{
  "intermediate_size": 768,
  "norm": "rmsnorm",
  "norm_place": "pre",
  "norm_eps": 1e-05,
  "init": "normal",
  "init_std_down": 0.0,
  "learning_rate": 0.00968,
  "lr_mult_up": 1.13,
  "warmup_steps": 200,
  "schedule": "wsd",
  "doc_mask": false
}
Each number is 128 + 24 x the weight over the matrix's rms, rounded and kept within 0 to 255. Layers, rows and columns count from 0.

# layer 2 MLP down (transposed), 768x192, rms 0.246, rows 168-192, columns 64-127
[[138 120 114 144 100 127 106 110 154 154 111 122 195 104 103 140 127 150 132 120 124 137 139 142 128 105 141  92 154 103  96 143 128 132 127 147 174 105 146 136 161  69 142 117 114 169 155 140  99 136 128 154 161 107 138  73 156 109 135 104 166 114 128 136]
 [167 137 111 114 114 133 137 127 119 122 130 149 127 131  80 125 156 161 112 125 133 130 125 124 140  65 142 143 120 135 137 131  83 130 158 132 128 123 129 111 153 103 134 112 105 120 111 136 112 152 135 117 118 112  80 107 127 174 127 136 101 101 145 133]
 [159 124  94 115 125 110  91 171 124  77 162  92 137 146 116 173 114 164 133 154  83 133 149 151 137 122 100 111 141 108 135 150 121 154 111 131 129 138 138 149  98 126 127 170 115  94 170 115  88 145  96  84 138 123 117 120 119 167  91 123 132 140 161 154]
 [107 135 115 115 127 137  89 110 112 144  77 160 110  82  80 155 140 134 174 118 104  94 120 139 142 127 126 109 102 121  97 114  98 135 121 115 106 182 174  97 148 125  77 149 110 189 104 133 175 119 112 158 147 137  92  90 139 111 133 126 146 141 125 191]
 [ 86 122 111 117 134 125 128 141 127 108  91 167 114 160 132 104 159 137  98 139 137 112 109  98  98 147 136 174 137 107 177 115 110 140 147 158  91 150 132 121 150  99 131 122 118 156 138 167  96 135 141 183 129 153  94 151 119 135 163 122 101  85 187 142]
 [155 129 124 150 118 140 125 100 157  98 128 121 147  99 117 139 159 112 136 150 130 141 147  91 117 159  73 128 113 107 149  79 125  97 131  88 100 137  99 178 146 129 117 143 186 116 100 112 116 119 121 127 104 125 132 210 115 128 114 131 135  73 149 130]
 [120  69 115 143 107 101 167 158 113 138 173  87  89 139  89 128 132 167  96 136 131 136 126 120 174 144 123 116 126 129 191  92 132 126 147 184 168 156  97 121 133  97 133 128 107 138 157 117 124 113 111 149 140 127 180 151 117 142 181 137 171 139 160  83]
 [101 141  69 136 126  57 119 156 104 134 155 161 140 123 104 112 110  95 139 121 178 143 129  75  57 114 122 108 163 175 156 141 109 150 176 138 153 148 132 118 163 122 129 131 106  80 134 129 146 130 145 113 140  71 161 127 152 113 144 148  91 123 112 113]
 [137  84  89 189 118 138 151 117  88 112  76 123 147 137 178 168 122 129 103 114 103 121 118 149 127 149 163 108 171 148 116  99 149 137 149 113 160  86 127 114 102 166 124 142 155 131 128 111 118 116 148 119 143 143 137 141 130 145 136 126 142 125 171 132]
 [177 146 154 101 129 114 132 148 100 111 126 165 130  72  99 135 128 150 144 150 111 133 142  91 128 109 125  79 102 129 158  99 114 132 135 106 150 117 101 161 148 187 114 113 141 117 128 139 103 156  91 131 165 117 102 120 122 137 142 155 111 108 154 101]
 [136 151 156 106 124 109 127 152 111 123 159 136 185 122 123 138 157 153 120 163 133 152 103 114 140 108 111 120 167 138 130 105 122 102 164 122 126 150 185 142 140 151 139 159 112  84 137 149 120 103 144 129  99 115 118  86  80 129 106 145 148 121 126 142]
 [132 140  89 156  76 125 141 115 148 127 107 121 162 124 107 113 123 158 148 143 139  96 120 141 109 169 166 106 166 142 130  90 128 133 145 121 110 133 121 100 139 130 120 157 125 103 120 166 154 126 156 141 107 121 139  84 144 103 151  96 132  82 149 173]
 [120 124 129 114  79 141 118 129 118 139 133 121 120 119 168  94 129 130 128 131 122 130 147 121  95 127 159  95 150 154 140 146 130 115 128 131 108 108 101 145 126 126  90 152 123 112 121 153 117 115 116 144 114 112 111 139 128 135 138 148 101 111 126 118]
 [135 101 126 105 137 171 170 195 123 141 110 123 115 205 139 185 111 110 158 160 141 131 136 141 146 118 121 174 141 134 157 118 138 139  78 133 156  88 151 165  86 126 127 115 145 119 110  93 122 149 117 129 169 141 141 133 108 120 126 144  92 147 125 135]
 [156 113 102 177 124 120 113 153 125 124 172 135 126 132 144 163 126 145 159 139 107 148 111 129 110 134 160 145 109 127 134 104 124 127 114 164 145 110 132 121  73 123  88 109 153 126 139 106 128  72 130 124 139 151 146 135 109  99 105 105 149 150 182 116]
 [112 133 110 172 140  82  82  57 153 123 118  78 114 106  75 143  98 133  82 143 136 129 151 116 132 109 108 133 166 111 128 126 136 139 152 143 170  79  64 145 128 121 130  75 117 127 172 139 133 139  99 109 123 137 144 180 126 129 126 122  92 129 152 157]
 [ 93 123 100 114 170 100 103 146 117 138 159 118  85 102 126 130 162 125 130  79 102 141 124  98 143  98 106 134  94  99  79 154 115 124  98 147 176 133 142 136 148 144 146 112 160 120 116  98 145 116 138  88 136 126 133 113 152  93 107 138 155 153 130 113]
 [121 122 133 167 142 104 101 132 124 138 139 100  83 104  87 101 142 126 191  95  99 145 111 122 125 151 147 148 127  74 119 107 169 165 121 152 128 143 103 120 112 103 132  93  74 125 132 134 141 130 135 169 157 134 131 105 131 132 124 113 158 111 143 172]
 [143 132 156 139 132 152 100 150 158  97 163 137 145 104 179 117 135 173 101 119 131 132  93 114 109 148 151 154 139 167 146 121 173 151 179 120  99  99 153 155 106 134 168 146  98 112 120 121 113 146 112 131  99 166 117 148  50 161 128 151 159 139 150 189]
 [146 105 126 134 116 140 152 103  99 157 137 137 152 130 126 101  92 101 127 150  89 163 130 126 110 125 161 127 123 143 132 125 131 135 123  81 109 124 115 111 139 141 125 122 125 129 182 122 123 134 152 165 149 136 165  81 129  85  66 119 138 122  98 136]
 [126 122 138  27  88 153 111 138 134 171 158 122 126 155 118 114 134 149 171 140 127 122 147 178 129 158  96 133 136 101 153 172 110  91 145 133  98 141  85 123 158 150 110 115 156 118 190 149 138  95 133 112 123 137 148 111 145  98 102 100 147 137 115  79]
 [138 167 119 112  90 134 142 134 125 134 114 119 129 105 126  98  97  91 112 118 121 126  81 113 102 155 161 165 172  85 138 127 166 120 169 125 113 139 112 123 146 129 168 127 136 137  98 161 132 108 107 118 154 119 161 150 159 100  96 150 122  84  99 125]
 [114 138 184 133 128 142 109 153 115 119  85 102 104 107 175 122 116 158 145 170 114 126 128 132 141 180 168  90 171 135 126 119 162 149 188 126 117 117 143 142 162 116 138 118 137 198 152 115 127  68 122 175 138 136 118  82 137 129 120 104 129 124 127 149]
 [153 118 160 202 106 159 119 124  98 104  97 118 156 128 134 127 115 119 129 129 136 109 147 142 130 123 109 116 156 116 111 120 146 112 126 162 169 174 142 138 113 117 154  98 126 113 117 106 110  90 126 142 138 125 123 113 151 145 126 121 138 134 117 126]
 [157 121 142 136 153 164 115 131 101 113 102 155 125 149 153 129  69 106 119 157 115 114 112 111 116  96 143 121  96 121 127 169 165 134 122 103  49  88 139 111 128 141 111 120 145  92 131 132 132 152 134 127 142 146  87 155 134 133 136 104 120 118 140 116]]
# layer 2 MLP up, 768x192, rms 0.206, rows 169-192, columns 64-127
[[132 172 131 112 115 121 133 108 132  94 131 126  82 109 132 112 134  99 127 144 156 113 142  94 115 155 144 132 162 105 109 134 134 113 129 131 162 120 111 138 113 108 129 121 157  82 143 154 111 160 147 141 128 124 145 145 140 130 114 124 135 104 120 132]
 [154 174 189  92 103 126  69 121 114 126 184 134 130 114 128 138 116 102 184 102  95 105 173  82 173 107 115 125 109 127  88 115 128 122 104 106 135 100 120 161 139 157 128 181  56  96 102 102 102 131  97  94 100 117 186 118 122  69 162 150 155 160 145 109]
 [111 166 149 114 124 132 129 107 130 164 120 106 106 134 153 103 101 115 126 132 185 142 135  86 133  77 112  93 163  94 111 135 147 111 117  96 131 114 128 109  94  98 106  94 134 109 145 146 164 138 138 122 127  84 150 106 125 131 120 110 147 144 121 139]
 [128 127 115  61 146 116 146 124 177 111 125  84 148 111 127 157  90 115 152 136 144  93 125  79 192 117 140  89 162 141 118 147 178 103 122 124 112 119 149 143 109 131 140 113 164  91 105 147 126 136 129 119 143 123 140 121 150 150 145 141 125 101 151 155]
 [135 171 119 140 108 131 119 101 133 184 116 119 114 115  95 134  98  82 167 150 145 121 134 110  84 160  95 156 159 157 163 128 160 113 136 113 141 129 154 121  97 139 110 146 117 127 113 119 155 145 120 126 116 121 102 180 131 185 104 131  98 166 143 123]
 [138  71 132 130 120 121 136 119 137 106 148 107 101 118  77 175 128 105 119 126 161 141 103  94 145 136 116 110 111 157 151  79 142  95 128 173 117 127 111 145 127 131 116 121 102 121 143  94 129 140 131 158 107 127 126 145 150 130 135 168 165 125 103 136]
 [188 152 147 150 141 142  98 133 155 144 117  91 129 139 150 130 130 146 104 136 113 101 111 106 177 112 129 141 132  92 103 135 157 167  84 112  86  85 145  70 154 144 154 150 116 138 145  99 143  93 110 110 161 163 123 146 126 156 155 127 143 129 113 124]
 [139  89 146 114 142 161 110 116 152 145 153 120 151 165 137 152 124 161 166 166 158 125 114 106 116 137  78 159 147 128 185 121 168 139 150 124 146  97  93 143 111 126 138 140 124 144  73 102  91 167  98 106 128 142 142 135 139 154 127 148 101 136 147 159]
 [113 156  98 111 134 122 130 130 138 145 122  91 130 106 152 116 144 123 126 137 159 106 131  84 126 156  77 134 106  97 135 129 124 132  90 101 149 149 109 164  76 100 129 167 113 134 162 101 121 167 166 122 129 176 126  85 105 118 124 128 119 139 147 133]
 [108  95 129 129 118 129 105 136 121 119 124 158 135 118 138 136 111 100 146 112  70 127 125 127 123 142 143 113  71 123 148 148 156 133 146 124  97 128 127 103  93 129 119 111 178 161 127  93 131 133 122 101 137 124 111 127 182 152 116 110 146 157 134 126]
 [114 125 129 111 144 173 134 121 140 122 164  87 179  90 134 125 103 132 116 150 117 150 143 124 135  96 113  94 110 149 118 168 175  51 140 163 126 120 128 167 152 118 101 101  91 124 128 110 133 159  98 133 111 102 135 156 121 118 113 159 128 123 106 134]
 [127 113 131 126 129 139 136 137 146  84 134 108  90 162 147 103 137 157 129  91 180 118 135 129 136 124 138 148 123  98 125 107 117 178 174 145 128 153 126 121 148 155 102 129 141 145 147 122 141  80 130 143 135 168 181 113 149 125 127 135 159 128 136 143]
 [109 110  70 112 127 106 190 122 131 151 146  90 119 125 141 165 128 112 125 102 120 119 151 128 125 129 134 117 150  98 122  99 133 129 118 122 114  73 164 111 117  97 116 122 182  94 152 113 139 131 118  77 167 139 172 123 173 137 126 126  96 113 123 111]
 [111 129 186  86  92 146 139 129 147  90  96 129  92 156 131 167 132 156  87 150 110  90 146 112 114 139 137 143 130 138 146 146 106 121 122  58 142 141 136 145 138 187 187 122 111 146 136 159 117 164 109 129 101 143 118 120 142 179 132 146 127 139 130 150]
 [127 152 132 129 146  75 115 118 188 128 122 139 147 126 149 101  99  98 153 115 135 168 154 118 119 124 133 124 172 131 144 145 184 119 154 131  90 115  91  91 123  98 100 114 128  78 167 147 127 156 149 136 116 165 133 119 169 181 198 134 173  89 150 130]
 [122 171 110 158 149 130 140 116 122 133 145 112 139 143 157 170  69 120 145 131 118 143 161 187 132 136 119 133 112 153 139 116  97  99 111 136 147 150 139 118 143 102 154 138 132 124 170 122 139 109  89 137 180 127  82 138 129 155 165 132 112 127 157 142]
 [134  82 143 152 148 133 147 121 126 166 194 121 121 102 154 129 161 117 167 138 150 117 137 140 121 122 118 147 117 138 143 127 114 118 140 160 144 139  95 158 127 105 129 182 127 131 135 128 122 115 127 130 162 152 149 164 125 124 115 153 131 114 148 117]
 [164 126 184  83  83 124 149 138  76 106 132 145 159 125  95 124 133 132 122 144 145 185 123  79 142 148  89 116  99 116 130 119 121 130 146 127 129 144 122 137 135 116 108 129 146 163 106  96 150 155 101 192  97  67 106 135 138 131 132 133 112 150 167 109]
 [119 170 161 148 135 139 115 142 162 108 142 177 140 128 138 159  97 162 143  74 151 152 130 183 161 123 133  59 125 160 108 129 130  87  96 157  96 129 192 125 151 151 141 180 113 166 142 116 168 168 161 109 119 132 103 144 149 128 146 106 161 124 118 145]
 [126 141 101 113 109 138 141 120 133 122 138 108 136 121 121 102 169 139 135 111 150 101 122  88 148 157 129 117 132 113 119 134 123 106 130 160 128 110 162 143  91 112 113  80 102 124 112 119 124 112 133 133 131 131 146  62 175 124 160 118 108 151 130  97]
 [133 152 168 111 103 121 161 114 123 134 136 111  88 128 112 130 160 109 114 109 108 133 195 111 125  92 105  96 144 109 117  89 132  80  84 137 121  96 131 129 104 129 150 101 183 131 138 122 135 110 141 140  82 140 132 167 112 121 126 127 133 109 143 127]
 [133 102 144 144 128 104 107  96 163 115 175 154 120 201 166 116 170 119 166 155 102  63 136 119 115  86  71  79 123 128 182 144 162 157 110 124 172 111  69  81 106 158 127 140 128 173 160 169 137 181 132 127 111 111 148 121 103 155 114 114 152 133 153 133]
 [133 156 108 131 108 102 142 172 123 127 133  93 121 111 109 151  98 147 145 113 142 127 116 111 150 111 109 146 120 112 127 153 179 163 174  98 128 162 143 119  94 130 115  94 127 166 100 103 111 130  90 154 170 137 138 147 158 137 106 154 141 129 124  86]
 [117 123 130 135 112 120 151 121 114 107  67 145  87 128 148 205 119 125 132 121 154 145 163 168 102 142 139 176 161  75  55  80 108 153 137 106 129 122 157 149 117  99 129 114  86  84  96 156 120 114 109 111 167 129 124 161 127 127  97 129 130 120 121 178]]